python train.py --num_key_value_heads=1 --rope_theta=10000.0 --parallel_block=false --init="trunc" --init_std_qkv=0.0177 --init_std_up=0.0177 --max_seq_len=1024
Each number is 128 + 32 x the weight over its row's rms, rounded and kept within 0 to 255. Layers, rows and columns count from 0. Numbers have three digits each. The size before them is the row's rms in percent of the matrix's.

# o: layer 3 attention output (transposed), 768x512, rms 0.0804, rows 108-127,236-255,363-383,491-511,619-639,747-767, columns 352-383
# v: layer 3 attention value, 128x512, rms 0.0618, rows 108-127, columns 352-383
# gate: layer 3 MLP gate, 1344x512, rms 0.1, rows 0-71, columns 352-383
# up: layer 3 MLP up, 1344x512, rms 0.103, rows 0-71, columns 352-383
# down: layer 3 MLP down (transposed), 1344x512, rms 0.0463, rows 0-71, columns 352-383
o363 101:152118051127117123152110134078052130189147113128190097167146146135167140159113078126155177149190
o491 103:141187113120119103150058161156098095115092109128115136122134155149085121133143128123187099095082
o619 106:147210151154126098112164097111126149115119135078109127075166134137157164094155165114096123149160
o747 090:112139143037140086133163138124213106146145129093118205159165089135113052155169126084145166129115
v108 101:141171144156122169141124124170108186192153130144085112107095115160102115112127134082036086145193
o108 101:132128129092186072132189131129091149115101120132153132080103143142121137111078111134108152144133
o236 105:160103083107138146137152066142140120131137111156107071130161108104171123129085181151187136069120
o364 103:148165168085139133170125156106159133128095095179123177172120081124052147139094117118183121094157
o492 104:118103097125028162117126093088116112082150155123109096111181143068145145174133141154101127095100
o620 102:093111120117107107166103175173122159129148163084143172149156125133135129122149088144165137139085
o748 097:090159137163131131095091158121091098136168122119113155100115096128147059089159107090086109184168
v109 103:089110074137146113147157192158113053142115151194120147126076106106142132129156080144118141129147
o109 096:114127163138105153114131219187185127142127074069067106109134080139122140198131132131149119153144
o237 105:144161180139148082106100133090138157099066094106160097150111165181184087111174127141124158133140
o365 101:139125181116116130081159129138085139178189195129150150154148140161129102126101135141144189144129
o493 106:134144150135116141141096129165095137146094134151140160144135096119104109086115131083089186123144
o621 098:107179131116126152119117089108151114112119099153171171170113098099101119065122127125070134131150
o749 101:150121133176116179136119112112089180176141154123141168107124122138094144186159148152147118158090
v110 099:130120159151130077124149119122086131082131109130134109085121105128164141129090057211113152063116
o110 097:155143126133140130132108127143126106133137131097101142138120146164158162166185164122089118144131
o238 095:156155146170155156192098158143152145097127148138147192098117134139196110151101130169130142122146
o366 104:112136152121104159127078104163125141126156110126103119142133106116093123148081131156170080159150
o494 107:114108147128142131103140059140091135117160111175077065155122130169111150129122101102125182144120
o622 101:118182110083105179127132190172147164125098181153166100126152068141053137089095115166143137145135
o750 093:132181128110132126147133123115138152136202129149131151091113177123132107120157106083096135098122
v111 098:139126141102080142136097105129126146097154143158159150155089120072101152124206098168139135144091
o111 095:125155163135101090086064152114135147146123109125086102142134145119133038182130123105141146094188
o239 102:101135123148103133120112122146205142105093124174161194064136143186113201110083089149083151058094
o367 100:119096142083128099165133112136153099067144166065118089173109166151180152144101142128133133108123
o495 100:107129145180126103157084100131172116154164151108123145130151088117087142125146163109096114140129
o623 100:109119191125106215105133185098134131128085111167206133122124152130142082109136107148077133148145
o751 094:108158176185178151200150144170113128174144139149141184157133132092141108137115088166136104101049
v112 099:133077095158149112157145157117155079190123123130133167120133092167115166147071104089117118088110
o112 099:149137094109094150140135100114116133147103096125125104121109171125111089126192131121064092138110
o240 099:124075184072070114112115122129182128100156155120106131079124136086120150173153147112196150092146
o368 098:097133107189134120189092107095107135120138167063145134125061094100124121164128122163103161160105
o496 103:135100123137141127153184128098088148176099134120136167087042083115088124122181143158142126153169
o624 096:133154148124099101155173136120137071067152127168135108157209103107114136076137111126125096132148
o752 099:127085175161154117093132102093161109074128180153116107110119107161129145130098138102114096095121
v113 102:099114130124146165185116188127141145140089091116072105158119119106165108066158130148116118132101
o113 104:168153088153162121129147156127121098091128123111142174148149131122076140159165133105111122143106
o241 103:122136135177122102119172122161150152118136146143148141138128088102133085127106115132127162082162
o369 104:080151088156105075155117150162157129129124115118160089132172134113150077055020069137174116114134
o497 108:146093102111113127084099083125172138073181130103140127078068097142119131091154176096195136133080
o625 104:159062180140128163125107061194147088099138140107101120119110094123108104116176154118118158124152
o753 097:178096093117110129145085126164142063159056160181124088129085138089129127085132198181109114152159
v114 098:090159130153182127109110161131082081161174199130084105139137172115131150144148148107138136100039
o114 101:144122141124050112105123106148140161197145141141090116142201125099171157106111090083090177159183
o242 106:070117089140105104160154155177104152138110113082130135050108055133119105072121141119104126090133
o370 100:165151147134107123148109122100069143143130189124125169169145164121111158164136142152141082153175
o498 106:138136110127112150109117146126129152082109169104136093144101104135122137115132069141124098164113
o626 091:130113149140138148127145110091166055082100135163177064094135166124094128121099140191133121123122
o754 099:114142125053178101111126156137129082156136122130116176111134138125121085177124127157117116153109
v115 098:087113153160147097104102186133099131032170121126089125166139138128114155142210167131135121116130
o115 095:119131080102086078126072198082117098141053143144151131118110152084145148114113125125071113139058
o243 098:135129129119096139127130085098138170125121151146098124150127084115134106099115106119115118136171
o371 094:134156106197091151150159118158117070134159138175149124081107166153119135113124106124152163111182
o499 098:125153079186162077083111088120096150144201102129143146149135122165099198144162171094113166105124
o627 102:128100148108102137153131102165138142120146075091199154100092126131140209156101143135124159115167
o755 092:078128135130107150098169173178136119159099170124123140105164137125116049197171136087137086097147
v116 103:091122066092063097098152121148112160091080141131117077135132103160125206102150143119082164124092
o116 097:154154087121148142123087089126185168087111083076158101079128071088123131173117138175070167160122
o244 110:158132178086125146107103131138120118139140120123104171131095150122169172149094115129151101161142
o372 102:112151072124064056117191120106138108109178114174156111142113163145128119085103129092138135096078
o500 102:210129145158105159090175188134150129179100071062084144171124157160098099153139167105114142141136
o628 101:077139133080113114108145141138119121095133145098135130182137103113172116166040169130116148172147
o756 092:082142132167085086147114088157110136158119179193121148123135097168146097097148148187114173119159
v117 100:132111125176141114112132141097140128182171132159189107142142153197056103161106130140169130153086
o117 102:051088191123155121103115152146127093153120096120122160105111143192150118104132156137188172085164
o245 099:121090173150132163198137116162112149106136144125150081090054137159154150105117114096059090181124
o373 103:095144112145178161163169135081155134117145159127108145117105108071123107139106146126135191153172
o501 107:182146164093144122189135115117142176160061148110121154154164106085122120144135138106111090157148
o629 098:116080115105099158091170139153118117142121105109082129078129112100170164105200141143124136098144
o757 097:189132121122183136085084156099129089159158175174117107175101070135101159170126082122094094161120
v118 100:122113113103096164087132154108091150146114123156095093154158165120137122087128125136155126088156
o118 090:139054117195170110126124082171144155179190145097158151155168126118141099105072222136165070125094
o246 098:197108152103147118106105165170109141128133115163134122128097056144114117098125179145122081146143
o374 097:136137170172133185126077120132091179067157096107131141102142125119129178080136105229123117139118
o502 105:086186157138127115172143134104119069140168172142188134084080164122108180177160082118174187135088
o630 107:105099108125155067169122119160140187148139129140130148127159134104096092176142087132135142178142
o758 100:141140091138122189174116183136112148108106137113117073174099178127140120139119124082139107021098
v119 096:186133167157164093136159185149089152159149151139138118134141190151126126128157145138120163140117
o119 107:145150122096153169141148071125149132096078099097114101166138148136102148095104184106172132104126
o247 097:081182115149140099130102125102106128118105064120067076170091103114123118156120107128112118121164
o375 100:133082134065135158151178101137165178189069133091123073106142145067119143189100162109153163110150
o503 098:117101094087125149102159157039189122177168130131161122137157083061173111180098152132127083127070
o631 096:119087119066147139158105152162159111133103134098075119135117141172043109110120108115158117132118
o759 094:100160116192122139159159035129145139086133101150120177090140056140155144143137126172102117179146
v120 101:123170118145101087084193136148086147140137115103119206185120116179119158136113083155079091175095
o120 111:120173101126124098133121106139165140130121171134115103108118107057143152160179186155096126077192
o248 101:159054099183163182148157160129093135096109088078107161121141157079185160070123059072144129098132
o376 105:120131119121143088094137139151122100073189121110094091101109115133141141081141136119122121168107
o504 104:188076160090117157130162113173096102145135104111127106180118177076130124141134181131109138107118
o632 101:172146071155134072144139107067169147140121161097161169087105122169144120129111062118156131129150
o760 092:082160129195151111132169038162118122096161153149120170128117137146117127165125181131157097102094
v121 102:172118138149076151130099047123083113182149123130162110154159090145088034064149150118112108116161
o121 093:125148095174190094152103157160168150148143139117130106101130127158132168172186129124179068105106
o249 105:165083130114171116121140136174150129110119155172160151147110133070131159153109152159127071164127
o377 102:129133141181112103130138093171063104088165125086075167162062132161183147132110114157089133088168
o505 109:172107102109083127119165141071159075128155133166167129146150061147099123088067168115200127104137
o633 104:126116172070128132171139110093097107080059116144125117098142091181161128112178089088151151156134
o761 100:093104132140160124125173193112155128108141094094084161074087147122119057056110102129149138115113
v122 103:098141102122145067127191089144094114082135106167123075118169120133151188145103169137152168130159
o122 105:149098119142153163094188136147159112148197107080120171130133159090147120209162171121088162162169
o250 100:157131147112121088113145100177102152068113144151137183090168146158178166125101103158099123120066
o378 107:100154170163112113097124163190180120126169089155092187141171108126075177102126150112164133129109
o506 102:157135116115154143051058141105069166174206162134165130089108102142123117038142126115125161115093
o634 104:147133137078100154135136109138106098160092148072137122145112122122099125106081119060203119162114
o762 096:046118166120086103102188179089127119126138068160135144159116173097117177148085092165164121126123
v123 097:064154174126115110078107131073151108103130157150114142149131119134139091146126134140112115102094
o123 097:151099115146143191147175152112064111099145168145134102115174102141084146091121147162108131120150
o251 097:129124121115177127156136104145104135080113128111153122184141125196037185139121104120122114124108
o379 100:094091124130081089121190096138155093171147110096149084169164155114134156172138066089147104113117
o507 104:168152090132099138181119123140160169145162125128130153132143141145154155104106142140090098070075
o635 101:153159129129148128086079136119139103168092156097098132146102086159128134100140156132175158141115
o763 091:133082154163142099107146096118134134170155134145092192158154142105068138050136183120161130164173
v124 101:116134075135091127145094126147130077140172140133158143099168145126112096126137135105116136131139
o124 097:155136114138205175146134130174123086115113134169165085130114133129120105136145112093093167133142
o252 100:106102077121142151139195120133183149181084201101078075076072162129130156182104099181161158138118
o380 103:139106142132101109123126133087120175134096107146121212108076109161117127147155147103112140118128
o508 097:170123176086126099101113136109086133129095089164148163147110144086179172154128091185185106161152
o636 101:158134174082100126121112164133110077083104163128174121129114100157153092124109158128197129123080
o764 101:106121146110114117139056071111152124179133131140088108130138123103107070107136144204140102074155
v125 105:082117105161131175105121119096141154154160164122088128168132101138108119139154173111164150141065
o125 100:136114108057108080118118089101142137141115069102143090128099134168116115102146166137099144123157
o253 102:168118124109123195114171106148213103097076124127099118105133090205081144151084138152132106108119
o381 097:178158135154151109151140163086144156086191053121158111088105205130133134126109111150098149136068
o509 112:134120109128152138084069083159070103174131167095098149139172105149100140104158217100132154107146
o637 101:086070164145142143155158053118142104131148204133085110075081161113143176190103121108149108133103
o765 099:119131120116131131113154156116103140075145195084136094139097167017134072120145161108131137082168
v126 101:135096148154104095157146144074115135105094171182141187135145113164132066112113113144113141114136
o126 096:142152130108148153113123143172152142163109110114140162113129132105093142134136160096090153117116
o254 111:130128110079146123163152130195117142170134082200114170161116133109114147120094068168148114129112
o382 105:150137148172116144165108082132154107151130185138159114143103143139140136158108133168038152139145
o510 105:116107100166191115095154064157092108149049154096095094096128137131123148137184141128184135174113
o638 104:156094105053113114131136090078102125118153155101114135121127096144163099162109161104169143158108
o766 099:046148137164099123123093132124099076124137123171141097163084116136155147110128141091107121108122
v127 104:132088200168140148152087075152118193096133153094121173109124153173147108150114075161131121150145
o127 102:091117188142076117110141182098162112075133116110130086156148135130139125062138123120103070098124
o255 102:154131130098193198142126122157084150166206165151055096031084085130142052101156144110119066158156
o383 102:139107147130130155107143157138128062118103147095137149071158152129168106206144120119136116109139
o511 096:213124147096158118109074150160136139150093113144169093150102064158117141121164132076162166135118
o639 104:154057142104172168135155058097102152123112130112111199180111067132079108128103108044182186125174
o767 099:091106120107142138114090059163097111162110143093155064131155151078113105086116143164077135120159
gate0 103:130135115143138163178140063100109064117142085142080082139151069193131108148118135123124073142111
up0 099:141098141142168159133157133028098104172225123146099163101142121138118128174173161152088099143108
down0 100:077144188147119093078155107103160086143148103156105117187152089083130180098108115125147158110156
gate1 107:139120072077161089169117129065156130103118186099145116062173176067158118126108132175129135144158
up1 102:117124144154096106159104167130172111131123126107142087170143130178152163108205065127180122108128
down1 107:126146136118146115175179125111048182116094103103056154085139132168163079137170123128154164110100
gate2 091:125126083085170116168208145157140188169175140149052129054101142106174163147113228185138075122155
up2 093:196148131253125094167122128134119155095125124158153114203097156107088092158080131070140138112106
down2 090:127116202095181128137106174131146137161145107096197129175084081146060074104110136129111140126092
gate3 094:070102170176122078128119203176196127104168072102101043111098193193072183098122146143030089090153
up3 090:083101139092156120150175166141129134125090142099130150121139098109119207108070127133138158090148
down3 092:110153162159147073146096075175103177142154115154137200071140119102135188120114135140127130124198
gate4 100:066127108064108136167155138141082161128118152199184195146139118131103137075162138159138134094129
up4 099:115146114161098093128059138086205119123145134108173139122154176163144128188102162137121125156102
down4 096:143097077171098137069129145100146087088118145178164159134155194139092137161093124102127114116117
gate5 105:133173076089160156102142137121177169120153153077121142126187151185166138155182098137097113164051
up5 108:119117092142145179116157121111123156170139108094092144131130087132106063111174139151097088118126
down5 111:188125061123109112117132154145116114102115121115126131164126157158157177167178074152142078083150
gate6 097:114131128190092145129104120146173143112118125112098132152118146154191129138123158125062105142122
up6 094:146107191129153067108130037106146138078143180125104144132127159124093071147117103073057140142188
down6 094:151099150097186101090148149163164132114104166149134184122142166164119161122179090150083144117126
gate7 096:187082150134195157125147173133112134127145073102146089140107150148161121065147100116129174105153
up7 104:125155149139103090120081157169135101153103154132149158145134071122155125206126162140170144120110
down7 099:110135145117143163158137166186104093119115098116166103155115106171103136098125094134107102107183
gate8 094:098173150116132192104081085125150112128126146135136119115123183127120159137145110124116115135125
up8 094:161135145105123161160137173101118140141104091121116152137184089112234166119115090116121159136171
down8 097:110120163111060153150107121111119174115143083085065184140112113161150143066192117094115104170117
gate9 105:133189125133153160110177201138150144117080106092130161135113120113148118154108149162090160185114
up9 105:115128099142164055101113106128078132111170079103130105116138082109172138131089126191168157136164
down9 107:145108126116145097122096180156107122090114144141142194165112077120136150120138130170184122149139
gate10 103:169186164187181140103084153130162104104123048176147133143155064129146164175139132112080172111169
up10 099:106107139126083123132153097052174144104106116139121124091110102164143086129148125133141103137134
down10 099:146170084142122109166161099096187160155153188099183169170142118145123133115101117061055144104220
gate11 096:091175118086183172139151188136100037112168103174149125171115085168153115092082134139124109110169
up11 099:094163170124181056120189041121108126199181109106097096106163189129125153147111142094136096146131
down11 098:163148108147147201141131128169089151127060140143132174191118159142145159086140123119093081061134
gate12 105:137146085104154127134169149085073155166190097179115137082127122139144159164127108083138109151096
up12 105:119086079181161119100155055144048060124081133164099135108134103151185163123063120102139172169057
down12 108:153171110123111147141085123104220142099108081143092075102123117144147125123119121066138113119106
gate13 101:149120039093139182146155124161146094110126114116111116129135123086076152126112101119113118112079
up13 099:074062185042056162123171179138108144108106144079150111130133106168097117098098126098140114122136
down13 096:137150138112174086148100145109145097160176071162130134126159088149152154222102175128151107087154
gate14 101:118085100085133143116140146154131147092169151140190125093151143148142194160089118098119155120122
up14 103:047084176129159117122128174116139164139140150061093167106133205189065125185155122125164099154134
down14 103:116149079101158085122102168163121132144106112129078132134098128164103119176156155163087161145139
gate15 093:128116193090127127088136130146110079159134096116132104118078152081135136124089174119141126154136
up15 096:113102116075160175126167141080138106159130102116139111139095053091094140102135134103161147093135
down15 093:097122079122162102167132177082105107135133093096145062136127165135155120078126154153157133089122
gate16 094:099113091175151109126164143118103140137159160118045088188052155165156119171101118123124153144113
up16 098:125086108160159165093080151038116077121174125066094108181144118158118150085115128122101114137096
down16 096:144071169127127053159185154023135106141100219073161114136074179099090106111136136060133145156112
gate17 105:124161124157178089128043149107083101115173044169000137132167119126222168133155143100061159080118
up17 102:111135097154134167098129031126199150097135174092121119148136161108130134198121170102197161110085
down17 106:119090129133230090165082136157158138178131101134182134081160132129077188130134126148178095081151
gate18 094:076065170140118046134119155119128106138099132122095098105119181142142117137068208134179142129134
up18 098:074116206094080141138129102108146111113093147077155055151125068090085136147152161108137137115096
down18 100:177192070097102128124140122147121156142142198123196094125139067073098119116129125154152124118181
gate19 101:175134124132176128121122103112095099125147069134076179100172136136132116148110115122133118099097
up19 106:122129138133096127169063099178179089082123089119128084122121148115140114109073122136160167108110
down19 103:158145169140129187070072167155125138117087133082199136158095155079116190173179113144141149095175
gate20 106:129081213125147120123122121149138036156159167100056110118115150065150091066159131098136183171163
up20 104:114105097141171175145099151117131151095125079098217173080192103114118117173112094170105089162126
down20 104:093132105138127195182101161125124109112109106109167079082082112132164145129094102040149169187106
gate21 106:064148136117148123094140093134098124173089153132127127112108089134184111112112100173129172108159
up21 107:118164092159109188174149139107087078146156132144104131114117165156081173181127132122090147066086
down21 102:165124144155133139092082142157096133096081102082147102124190121152135117126171157070140092167092
gate22 098:132101128144097171143104052103146163073099185160100145065131116111125112117127154077133177126102
up22 098:102093140131145144115157054114175108083120158079084077162093134116151151169163140126167083150119
down22 100:132157104102071129040109099132170121183153155093162120116109091108146162167164107153165093198106
gate23 093:107122111116149056118140116091109169227123140153129142185067116147097109162076135123119099203097
up23 095:150126135148065078137122132100133157054167133101089152125140091075150126084107132169116113090143
down23 095:084133120145118065139121110148168145112147121146090138109119093091109115149173109147125086165139
gate24 095:104128160157172210165132159201091109196121138147106156165106132098164118139153128195072121154146
up24 092:142073133156159117158094108169149110058165106158111074131115120158075095123107124119222101145130
down24 097:143147166137106168125133170151082165131133117159190072151146116095095081170195111121148105113155
gate25 104:075106089121126110106134112157134145126107150068103118081141128130087146133178184115128078094127
up25 100:134094150162130180132123124115090123158121172123072094105083126045109123169108091171152129153164
down25 104:125169087114151092150093099166103098108139151144106137108127120132075104105094095129131188164082
gate26 111:105134102130154112163233142075102091082183130114140120107056129108140133121102136157169088075108
up26 111:150141138146212197073134218094131079033105150089114078093144140064182117106150116130162091093178
down26 104:098144042123106133105109090107101175115089155119128178190078084119172181171142176143111171182110
gate27 094:119120019072137163093149088110172105141117146177126083085146126136101130181102079115155145152147
up27 095:125164126097098171095081128084040177102136168092118129131152131129141109167165126144133079138105
down27 095:096104166100120219150167152161159068140129180093086086141134083148087159120161075148091115154158
gate28 102:117154103154109121111157151117129182186081069121083138110123035128112120132129184151154124096194
up28 098:150101100140191147127166159096149102106081104154082076077081116095109175099084089178205139105112
down28 101:108074129098194106127153122142095125195118076129116101089215100119090062124095156233170092097159
gate29 108:172133110160141105143127130107136143112140162049130143128169115146133114152121103118165158159127
up29 106:155135131138173102129068147127093189089138138190136090086127082131177156173122135082148128115145
down29 111:141148107146158103125105134165085131101129157123148154128153092077159145124112151070141122090069
gate30 098:135109080137175070199102120132137128093123023178112129087138151132159163150115150111186171063135
up30 095:103106193123152079108122142118108163125093140117095168186191114097159146081108136120086128132121
down30 099:160129107138119146127098179140106152123164109097110104154145107122082139141124156107081090131135
gate31 105:101117141090109139151149042108119089205089115182176129176149174122120128129103105100138103153088
up31 105:114102161117148146105128146116155157129131142128107163083188131237073165115114113103189117114171
down31 102:122145112173133140117147112187174140177136141097164085161129127156082116095139196152106159090112
gate32 091:171084106104163128089127062133162078098193102111083103168125164106124139072132130088157114168119
up32 091:104179104119104127143082150080083102172131121098196149113171094166085115168166085138086081143129
down32 093:150125156151120134149206105080208064140106099107079107059112089138103100168126091112156134149097
gate33 099:143113110120157160166132199098203112113064077150149112160143097121136078098118143172178187116105
up33 107:075108096159087090112138148091150077136140098075106124148156119127137087129121112142179151159059
down33 107:133166082125162167125172127091130132146115097120146085127089156121146074104132098163103120146143
gate34 091:094165135123143110080130103136135156041173180106131190117103092121074123081121113109144170134143
up34 093:109115152175108088113137154202076157117175159148132120154104139090188103115160176150081145120171
down34 088:162138125085112057075138167100108131090155058155170183121115100151167119158173144101105162120136
gate35 098:160082078102155142144139113126082187130182125194161145139191123127094152064170132078162117159130
up35 100:104108173135126071077143172114123163189147112123150150130199139151159161050103120094108126164088
down35 098:145103150147162146128086110134136076060157191137153109161187121064112118114116113102167184120137
gate36 104:112152131154065175083156137086135135094187103148110116154103154186144172171114106139074120180138
up36 102:080097120119156135196110129184099064091106123220097160129185106164103094111130100156157154175097
down36 104:188128125135134112115086094114129134047067143156168094117104175096171097116168121125117153122162
gate37 107:099136173155142072129116158055167148134126102182060104165193107135072144115118127211162166125167
up37 113:166104091095091109174128115118129092082130169094180147132153144135137120111119169064179101171133
down37 108:159112087120052124094123083146133121052109155149140147119124091144190125088171137109116126189129
gate38 093:132084159154129070149128120138114148123121112115192106120156189175186107148110083096093106116164
up38 096:150146110111135107124119120071171148120145149177063141098150107105121131099137117085167151118138
down38 098:135097130186152086154131106123121166135134180134166134108159151135052196126186103146147125048139
gate39 095:096081111144121123071176149138071143125141137112120115099137160161111098121158071134120119103125
up39 099:191150146174207137064155080097195144074180129157112104094081116199123190142130183114159158134096
down39 097:063128127105200120106079122141142129125120167120102127159121147107154161096130117118201102147089
gate40 109:114141096128153136130132180136146154149098110122116104067118134146161116138090118137100155163156
up40 103:134148107097174130167106114125147152071151140216138115154133133110140188134135132124122155159147
down40 102:152169115110108093148176144142127134120171155123041125146107111166189124109166141141152193136066
gate41 092:059183155132145102104148126179113105173129128194189105142154091120121117157178125070168114117145
up41 097:193190148171130145103103133145101096101149087088082124119145110147143143153194127130124141063156
down41 096:098154113198082144136122097100169099101084130097100147129180139189190077138120138118150123105059
gate42 098:125154099082144057102118168107099151142090117075052068116105109125086091116179109165083143143077
up42 103:112139097164113162101200097134103182170166112095196142065153145125153128163123108108169064181107
down42 098:160148185117084136122159094123153132098192110172190130136138139097104056146148098163146110171146
gate43 108:160082100164098140123115142179128107165191100133134149113112131074124129115121129152070165126097
up43 104:128164187053107145107179118084133092069082090117148103094117176160056160186135121169150156058112
down43 104:104106112137101134103094116110163144153169143060096111100097150145164123155151125103163156128106
gate44 096:153120115124120101151148113166130232119137128124167134125052141077082099103140108128128066135130
up44 103:161090188102106167097140147125099141165147119111121134166096087168174186156141178084163168183101
down44 100:122130163108122094088170125159141105128164086156104186152195111084109105137168160141126100038085
gate45 098:157117080121131168111148128145125159109159089083148086098049072127137120157100146141138134106196
up45 092:121190115135109070150069109164152123148142163102128105124193192117196145134111133193034101105099
down45 094:149121149132132106165191125156121128122131187100136139110116151094106168145115090130093142132155
gate46 099:140141156127188138209102170127148068105073148154072113106054079131106141155083066117107171131154
up46 105:117106150173096163091130097135138198095111142108202172157135136101169109175154126098126127118172
down46 103:091138113143142132116132142162178122136113091135117143158181165167103188128116108115153172144155
gate47 106:133129079139165138156149167090098134085139145103155126094191108023130141167133163147084130195145
up47 108:135113074177132127108135134166186140070124148133187148141129135075132139103149168102107130129123
down47 105:086136161103140117155086158135110081181153076200064134132153171156129138125127132063133094136140
gate48 104:153057096066123110082162150110140105115138131162092161208131134175122139121178126146092123151147
up48 097:115118175171089168021138145116123125098110072164139114107150161113151132120113157101163183101083
down48 099:184063177147117127123171081123072134107107170111121096073143092116172206120109122083121155146076
gate49 100:110069102132084163102087123115143135086148148117140097049105158155127149139111140117098126153152
up49 104:162114112127099143115146089121115145169118097105113200074149146172156124124195124171161119105166
down49 100:138093144145116100116087124172118152154156124106145126162133169081159118135124159139178116169140
gate50 098:155152151095181083122210159161127086144099138125153105127133116154043128147014112180137134160086
up50 104:102148092127088174126089103159105151136136124173140108099156115161054126219126149151093158133146
down50 101:098114181142154114154080124055169104089134077176131103140137136143107117215135120160121148112130
gate51 103:093133138142130051068192127087121175087102094153087129136142144128172039172098147118077138156121
up51 103:160077113158133203125136156113128167110089097180106100045106084131155110150058124158079094068112
down51 097:130106157118146184094110113119144162127164079097192119120092175150157124148086154071129166138078
gate52 096:113118076103193141106101156163132098139109089162085148088139053080100070098158090160132153102168
up52 096:082089137097109151158126173122120117097166079119138156113118098067157176141117112147200137171114
down52 096:079138129151134086114133153151087121127080153086158162114108089122140121067138078086082112078156
gate53 101:136149109069116168103137079153162148140184159150137200172199115116126200108083161139186120164082
up53 106:144142129166081090119107111128108099124117162131098083139104169103150143115202059123090191153168
down53 099:126132109098098127115082138159049069135117111125129139103136128154116200121151103103156173134096
gate54 111:127146126169100126154144099162160157126113156129157125134110139098114166123155126150133101108045
up54 103:116100126070193150082116138124113089204108104132144065181146133087136134141133087078168080133111
down54 104:150149134130116122116154160135124094166158188130143088167117155134120094115124095169185135118166
gate55 099:141149072153100182110145063147070151123119125153113133108151166132135091139117104093142107122125
up55 100:175133093135168154123108118141115148074102091084138129135171088133114162089085170146146154117146
down55 100:096114169100143095114150152106140125183062120111153109148126099132118107136100144126111114141155
gate56 105:154129113122185120119122097135094049116101127103175117173125123085144181126137093142109139135185
up56 108:086133146153098087132163194144049115158148086120147103074149159165104165070133097085145063137124
down56 099:120117105078088181090123131148158132096113111161151128138047153162119163067118137110046114115070
gate57 103:083136142163057088150105121144117183088118056059162119145113124134132133122189082132130102109084
up57 099:137114140148112163088151166091132161077088149100120122084173121097205114158129092116077158173124
down57 101:141099167099163078124135168131120104159122172177142131132088125158150139113104116130144148162114
gate58 106:087161062140115120131073119083158138120147128121113140131129195075095101121133175132126169154116
up58 102:165114112130128215122186105159186181140110106158164126150185141122148143077124060101116151084141
down58 100:142139204116160174102141153210155122110135129116145124133195144171065138244158066176185135085084
gate59 105:114139085137128070142104090091112185115159117143135139118123131091184129117115145155115115131146
up59 101:096203121061115140101095106132147125167181129134123133171084145142104043108129092147130084150116
down59 103:116130109149133094195142132119122083171168086097138103124097126060139134117120112104105080137113
gate60 100:161146102104183100120143163079130192124105174106139107088100173146122153070121139162060131100125
up60 099:103109109125174080160130120062060086124133123167044160143132156107162180092171159089116077161158
down60 097:159132096142171177143125059137105113116142083137128107115143117127165174074163135173097141070123
gate61 116:081138142096148133090132111113178103150151145164084175137121098184217154178103090156143057174154
up61 110:151167178136119154161058093093157156138179143138131097145115143149086080089155173167094138092118
down61 107:153113053122101182167094120061173105168156118135120118218156122209128149116103114134105157091158
gate62 096:103171142096083134111218126125095123166110176150147084164114135128115117094092111179105102127158
up62 106:127111099148127119123142094141101160136127105133074125198136163088127146084101152194144148189129
down62 100:140133182113162125139130096118114192090172095089119113124140136147167125139121124092137155204088
gate63 104:116148115161167105141179141139123142088085163163116082172111136091118103173139127132152166126111
up63 100:131141061096101098148160112086111146123156137124126098106151105116064153210119090108165155135171
down63 105:095126104090118165131108101052118111060136124100107075153066088106149106186120119143129168090189
gate64 112:129123109113087132068136072099100139079100125053134123135121155089121107204132169170173151157183
up64 111:123119153176069167109138064141089103117092121129144125160094096103174138197112160159107179095149
down64 119:188149113125120165090148128112130179093119076122126116079087082092089160160126102153119128119175
gate65 101:095136181124146117064140133079086153102132098101123083128127181101118149164108130109141081204150
up65 102:121196147160092121191146119160152056126042154133163188172091102108154142106155130115143100109106
down65 105:097148101055089138117157158143196120070116185060082152080104159126071110150139143124130135096162
gate66 107:135147180136122097144134149132141148197128150088149187091106150113204077100111163149137162143108
up66 105:123098100075169151152131115097108172114095170128183153084119168148162131138101135137114197129171
down66 105:099131100101096178112082133118120149127065055145116157058120148110102112187195150147083153077186
gate67 108:142155088171084077180129116104098086107157144130215131157118082136108140071159084151145166201118
up67 104:130148154123133105135132093145169130170130091157162169150150093122192111099173125108072140171118
down67 103:115065162125133168112122065143083094142094094118196107157147149102079173074093122120159149110076
gate68 090:184137173115177165067125115118120082176138059091154099084164127115110093126079144136178112142116
up68 092:180095098086157086133115068132033141133104117170112112150085103124130142039158115099086167161104
down68 094:144127127162108144134098135164148053111070124092090143048034153085164096101183131132140108181076
gate69 098:122110064111137178172159126098094100106125126054093166115131058104145155121080111095143053124084
up69 097:164114129158154095185143099078116165141122146101100116120092141104118110171157123136096082120107
down69 098:147147193112084118102161123071153111140101116111135163159129151149096113215090084113134116171107
gate70 095:123139198160105135158100097131121145146129210158195162128058131158137090133136134109176092097158
up70 092:123093122109182134060158075176109133110121126160117184141124170119140159072124100164126151178145
down70 093:116125126099125156160139138147104118127122116076107166137117148137156140150144137144079190086093
gate71 100:206087122136154087156164118105157115140088102111058066072136143109069096072143130092148082096132
up71 100:068086140155110111136130113086077132105149072131060093056145136116148114131110163089145162136138
down71 108:122153148142181146097094150083147124167141135072180156132198174133144130120158111112135043141126